config = dict(
    intermediate_size=384,
    norm='layernorm',
    qk_norm=False,
    init='normal',
    init_out_by_depth=True,
    beta2=0.99,
    final_lr_fraction=0.1,
    max_steps=3290,
)
Each number is 500 + 40 x the weight over its row's rms, rounded and kept within 0 to 999. Layers, rows and columns count from 0. Numbers have three digits each. The size before them is the row's rms in percent of the matrix's.

# down: layer 8 MLP down (transposed), 384x96, rms 0.461, rows 38-69, columns 0-95
# up: layer 8 MLP up, 384x96, rms 0.487, rows 39-70, columns 0-95
down38 088:503486529480521483474503499484559411483487483520527477531543429549527501476587616443513484486527486493551539434487511477503539557524502463521503526555511470447506488428532485462525378471538464488470531469568447547487477443557504494482514504488559564469523543477503538405478562537503494489
up39 118:593497511467483533493528479483517497497481549529480482568472482508449465524458430538539516501495540489525443546521480496461558536464539474492449552538495537492476490411524514495493487522453529418481523484396474557539542506460419523580491550505400449408485508489510517482508425463457539521
down39 111:510473506481473522467516487506498502437512584497541460507543539412508456482431504403463539516514486513494533501472514489496417546508466482514508429560512523560507436586568481538472552476486509572548460495493535509485478417470499418558563437557484508519497457510493546521524539525545516573
up40 088:503517452487481471532537465453463503536569448546441495497432497545566450487523552468436477496575483509539469467442495575547489558505504525465480458497443482471418528492481530426443464499525457566519450579534511467534522485443483494463484446478450494488481495486544438475485454513512414572
down40 080:493503513507463495496457510547510498492546548451517491551470501496505467503496509527565509511432565491471525537432463506493448563485531496542549511536485572512497464469518549477505562533465416475534455508487487562579541472525443486491425511455430489467547407484457472499377597543489491515
up41 106:547528541498587498506466450536447514453516522570499476508542507449547508480517531469515547483480483467506450485538443509441511545462551513443435425550416502430464536596510510518443432451512566510486535538430499494463395488465501467522529478485542525481469491513548506526517455543499451473
down41 109:482562464466519532529468603525507437583482543510513512580532458437527545584507517549528507468477499485550462523454523556482479523500496529382525522493511510526596428509491490502414521534496479521444518490476517448487538491492443455496504471554575461513432518519506487489550489517464493450
up42 098:580450511494556526539505421474483515434490458489466560437510485510492475442432505521487499545534449488527453537408518466453523505518507472571515505469582507479393480490477470484429491508564418527588516491505526562547544532483486436511519464517569503528473487515499471481524496455465529544
down42 085:529479542511478524546558475508412581445509507504471484484417467499540556478575491496453436560443485411454526521545467548509516392498516513496509502457498540576557527542539472529494443564536563495478494461553482523573466476444469536465475532514474491440464487471488493492500459520483468483
up43 100:487514518524501417518511470493489484500567566547501503527555537489454518487542505489441488547447415505555440539537471499481416489416582555436516456525483506486503497489507587506498506453509513483465449536568550541575439518501507469514523459510526536537452509495475524429533443531490456411
down43 107:527490538481469528518453541426593454481479491544516554586487509482507532528540468555477492520532506547534607514465519542479483527476500479509531532502554466435536534503457508554465453459571537490401420479519527415528472467538468474466463449421456480518452525467559501516470529525502494522
up44 093:500484487482608470492478438504547546542491531494497558529486469579491533472523539500475518535564533466523530507514524479503448436496490457449536502508451514519455435434497495536534530481443464436509391497485507498536499507586558461441500509531428505591407474485525478496544531548470509546
down44 097:538540511512539479573504468491551457515418480492521485511476484510494526470473600519573555490535505618515504526459453513516494527516483516480539434463389579542447443512486526523500570450524468436489504516459527481510511489495471531513410500496487498584469532452503483551536440557499511478
up45 126:522477492426428539432520466490528539499506447450467495532509542482453481498450575468519501456533514503535533472445529591540553521510575493468487556451468447495491494532490367491474489450538519518487480437484482520480530492493604450548500528548505486513483506499593437504531553486494551505
down45 098:447482535560503569498523512464462490519477509504451501529464475494460573472547510470512480444481520500516428541559516536502512466516494586438513529517441510460469540545465508573514527445510576454494518514463634479545536447534485506574467479479504527442491474464536492494522423450553467424
up46 109:553531518482545528514546508460407492461479404535428486446450519485439520545540422434445558523479497489511482507512540537520571557497439590543551458550518461465473505507503505562492490463500544429497508526561472521515513487463493512469503488486501490565446506513490468474411538443546534528
down46 112:427452518540512474466492477505441480509400535485465427567598539482496483520515394471493496470505532506453542522507457492486494541501471514483503543551559493406478539458509508565528517410464463513532530451553453581490507514536443481487482516490467492544504490556529532451555465492566527507
up47 099:561444518535460475550495467492473517476373456428536490477506557544456567490419548518494440512558465549536504467540468484427453540545490504575585515518539483479490535494506565424513462487507538471481569504537528507463473491472439472493485510579525537511530515518536513443469504504480501456
down47 096:422540511439514488531542552495475484444538469533507497477436491462481528500478467519451551515572499464579456545536514463508536476553468420441517456486486538543502453428533487485463541480477471491500476592533441408493503434515499496486487453465479551512405535521440537437449495553475506503
up48 085:498488509375547439510495531516505512471494499547510525447535467518509494448497501389486464514384468540532480461485503490439546501462525507525542537535469548549504529527551485497492549541561503492594448463485460518406507568475556528484507522468473528490462535449537482514554491467578500500
down48 116:505483500554479447488532434557525545572532430543516608474473476485461477549551465450464470514529495576438535486447476537501538531463478519507486463475529533480493499551468511494507553505510503501531493494516463500416452595508514473467551470420536540441562480430440560520468512496570516493
up49 127:522469467539485529511511455466471509510499530477540508481574498444399534572504519548483502502473448515540481479437484478439603482469501481532551507484501536445541473514402465517483555544437546482498525506531549511549569581465492501447493462495506393482583514477477536499560541520460503487
down49 117:530484536511508512548508476524517474417459519551508520525550481586505471575502504468445499498471398543493481425532518543545539541494560509556505393524521562520470538497440550477464525509521525452532516541543513521515480527448525456493486544434553502508502559507498461589479391478506504489
up50 096:434549579493513537519494497608466471468454506466478447500549511557460407465557514520531477558496451492470520472532505542562502503474470566549489464462463526445535527489463459483483513454456508482418475540393500524542488514426548485529493488506528519489505473476503505563540447556499558561
down50 093:597498532541517488467522555524490494524537489477491523492493492469581567510524541494536467457459493512518486574527464529429495458500496517555411501437521525467531494565492536530573490463401534444518503507514520487489490511517490424590481604473417423511515490470453450535507531517492481465
up51 102:548489446512490464444557508524463471554512533493530512528553516508479521521559466438534514538495495530509501502498482530563535462504452533525475448497485444472550542433447489474521555468584457421466505528534560522500426481454572558568469472422489468552466603516539518497497434521434487513
down51 098:503443446547485523533544475502439501509530490494437502518405492537431481417517438460504477469448550501409495423583505514483529507458519427487488539485494494541517481443403504518544527496571522452506470471471481495502517454481510548490479503500534493415483393557484485500541521478460487455
up52 108:558522574414514490608551530555436527475494487485448474483513483515515489539594486502447480501490535458433445490466548507525529540449534498484477478520461496554439437474432507507562500458487533521523512632481472540523473462498515486533479480451476504532459483550469495466461516520573473455
down52 111:511451575548483506472473489497568571529453447554531506509519504482485472522521512502491562473462545463492454456504507521446467505521523532490481602469538501491427440539486485495516478523510551544424523564534607538518568532469534497527508469520434476491582454501535446563497468414556516498
up53 114:547447544471505595531461532509570434535470397515526503522529514546467457492514482524490547597540462456489445487458540463576502490474549508526522556506544506431538526519466460500485500560462520526444462450541507432500540539429502434477524492525509466436519474507523535486495472464435554479
down53 104:531491489508437474483521493533463518522521507505430460480415467575502467392413522538515523539583523459483491496474580528526561467531496401532459508467482491582546471525476502487523535570446550533568528546498532501542485538448507466469513410498505492455532443501462495494507518491455494506
up54 089:508397501471516449479521500517564538523539478479477593510503487485484500495499460507402510490553459503472499491522508500478503472557489494430486528500451455535488583517464438539522497513445511521472600488498529541484501468461458561504469486468468587508540483452551491484479594522387427489
down54 104:517497524485487455453555554511526535451459525481509510536489474519515475534524549514459570406408495508576447513457520485471489508507508465530468484506482514428551501476444520508486483511474555515482576506470479515468394588530509532507521472526506458567502489497519540504533379382495526493
up55 112:548485462483510433536462511468478520523506545486471507475549513517573458573479465581457535534540657554515488515482491558444532531586527508478490527434461464500542514503453454496489499501499542524473479448462545481539454519514472503511438529532467466478566542537459503492524499563479556426
down55 121:536572496488523511483516490487525517562497528470467594481525522530527482482548419433509528406511480474511473522533545526405441512485409518525522549477486462504471528481516484535489542471468504455405470504521520422521491469555371540480477561484476487460521504510509548558490489519494559546
up56 099:464519483476538615516537502497545496464452527462497482478540494495496503524482521594498509484515409509511505556469512526582531525502547553559489511528556464475450437452457421530446449461450489426500459490537506519518452538451565491525491435584508500475478501460473556490514502534429571498
down56 096:495427497418480560507550502491411486481560562574458490484490496485529491548570432526479497478477453572499418494556499541467523522432441550501524443581448510444461528512517530517484530572542487473526479477527542522518635464522485474522543507512485503446518497511514510502495496503461471484
up57 105:554548502454448483528448459458469505465496559534463581510571571540461463488484505492505437432504501501474479556518463566483458483507483533435474503496494470431469513510479546460564559492501490583544555456494463537495395486568439461534483500405534501479499486477485477547565546491504501490
down57 102:547448508396475440581452515487472483519452510604447481501537524465510475554511552483501508516446501467476490490473421471534541562474490495550467475542473497479475503486427522529498536536425474456437493537446486552498506529540477505494461471485495444493540576490503530471417387486531490531
up58 101:564494554440502522419564450431511465491488476529511537441542434460557543497540482456514425541529520530476532411592490488494497496493514537542515435532502550533509434540573511451504502489555493477550529583562523489453471485515510469521509472499496488523537537508529528480453433538518561561
down58 097:530451514512522552474492510551478513485476462506520588540495468510502494520519483531515512498487490451423538562526500523501493528526540480512468557441475424516560473498446520487622446537413460506429556475547544476515495559480432534478568524506456501453475516549482507501427503449511506387
up59 106:470462517505490522522501492525518493460460507486624486508518454508485514484489509465518579537567501466558487457431532499587510533536492531485516429424515596510484594456460511467536478548484476484447516585459533586437501578466486461485465462544554477470476480475508496497476512508443490471
down59 104:534488503556462557467520465566514505568498509558578466505457481501470519486434488502543483414472492515563509501462497513525493513503553568558527506487449442456450480534494484567520486485472522549550469434534400555496444499427480470544513501490462528515527547461546604453496547542531515451
up60 101:535455468457488564553580522515523529561472530512489566495517551557529488515531418485497510530504536548426446519560486571512431473425550448457532487484490458502474471520463558478549440423542489466450486580541496522429499452542492508522495492478573487484499479535501546511475505468488581471
down60 109:443461513467550531496482475535484454492441576551458460518571502585519482486551495494517422510560451422480506570512499484462465530522472596509536473541521549497480496435516529498522576577482509513512579495530561538518557521496454432574468472514547498487480531509528464546518504437485471525
up61 090:450535494522503518520526561529373537478487471529548449487525423514479517516511534495494587571516460470554468493520491475520473475537489505448471454451509456433524541523550511552557503521505496524573397527480475511522532536498538596488507509494492515477373453477562489479495499480489537532
down61 092:472517431520463483450503498526512536490502570506537526510496543490501501527482577459504468524508542465517489479542524461480543468481532538436546504447491532472551504501524567559511462513431439536482475481398447502549469429525574513384534537527494517452436429556520483544566445491504534455
up62 093:528513512448456577463512526526468512459461526461461541500611502523497498518519501488555488471581437499488534502555508494569492552543518478546486499521513533456468523499437518477445462481511493503561570461469462520488381463492500530478444455502567471480438494445567510448423438494518549475
down62 081:496480575492536485482515511467527480493493485476553475454518453472485489561501544540477488606494534500505509466477453497437516519508479457482547511472485445496525497488505485485403564430574446454462419484529415462509449485510462511578488557543447593476496563515476476492547404513506452500
up63 101:529494483397529567502449491468427511484461501514480495564531566500497439430541497503424533494463460470522480518487541546507500496457531508493419452540465489454466516560449466493427508540565570531578484540500533509552540507476530488413519489491484530480432510499540520397446517488518520489
down63 083:473459531521549465510431536508473454555457456474522498581475549465518500513510458534509533543469500486513395429473465536497461490465516471484478541509509525435508507504467509515477470495471489447572538530507488491474481591464485530372563528518518477370568475453501505490538522450538476512
up64 095:536484522459503510506465569580505488505498581452553568466474480548473416481503501567468533494518458460481470519560513477489475488559424498501455510505516475527437493500585484468418502515455530578392504508507576524515460554497512518533569533538453566455499506456521468481543501487539524464
down64 111:530570511499515509452616536595506448498452508522584535511470505490472524449548482500457438496551584534529521463521513482502516496499440488518527537449476503505495452516533539446490458511567495523424522499533578610532443487435578539504530504454461485476549520482508492514506442479494513504
up65 100:559501506487500514508496525485538439518457554524425472460477460454562498460469442514475512528466553476505485518578456521528453527476521460612513520531476536435504502527473595534460466459505445503498484542541582550482505538468459521497482540484488446485541572467496545585554564428514459501
down65 088:523558439511466445472438498453429519490567485493501479522468474456541492547461470408489454508489492489505486511474536412479456457496468521410551501459517550562525418470476512510541564509508523567506501515493500420482478475523402495516512549498581543523437466474466485564458518506502437490
up66 104:533461481538547477458546469541504523533476585543484509562521430531614487522522479531513513484507481459503459442473447516404451493496532534501499502450566496552464491518481508524440533543457488556480435562422542430439499488466454568522490482510545491486545496538478465539459513447562538478
down66 113:470554460449541495470510488490491616460504563466487487456475415502527504572540532525482490536463503523460489456572555497472545466445505512506466501501526482554564485508467510500552478483542479532421501436597527516573501496492503476475467482511426518493555478535553420459564522530497442439
up67 095:493558481539534416446461507456548503490500492530534478545532476512526541485474517375469501496561382511508459510527442523478500500480473479564477555547501511449550433455510446518493483533414518565551479455511497521509551571437482501500454459505562487515458488467479521538454523502420501491
down67 099:539498460483560455528591438489499409455544595449506441437561492521409448496538481555515515453479535505560526484499487504520519501566523443535504489428491548474461473468528527458573477438531481466468548483545463489534438506490506482462484484406514495486501547480491467491482502557547516484
up68 097:448471503460488526555446448457483483507491572502435545489630456538546527454495510489497500535499458471460440416498461474577519545484491448544532499505467522521458559497492492476522510505499510416519533454450447518477592556546524483528505468486477507503472462516543475525584568466494574495
down68 098:506524480496487460455554542424523517487536478471576474530424531473502518475533503524555550391511528453517577550474505538447450488529482491414526497540484443458537524508477560519456468483566465510531526497540560488457417442459514481475495526537509515530506604571515509456486526497497480563
up69 105:530454492471510468548411469466508461503448470464437518533562549504500527556484463568459508511473470502550520531515550430557495506460551541618600568527563546471470479552456544507540522497489480472507496457508582470500453488542565450498482510458554484519448522516465500486504452468473498472
down69 082:554553514484549473461537490505507505407557499488495529432460496506487503548543502545491459464484509520467560472447506474470425446507437431523504478518536443505432437493556504459475455501470479467520507594453493526513510463460438523550500534433495497523528468533447492394453482601453495509
up70 110:491499428544482519460496501512473536435421428435533510537504430517434507442479543431469575466537448504539562562511478520504495553489466539558450515437496587472494525576480485541478508547442513467543516488477491513511486482558488492511498475494484451573431517552524473464429461524456484460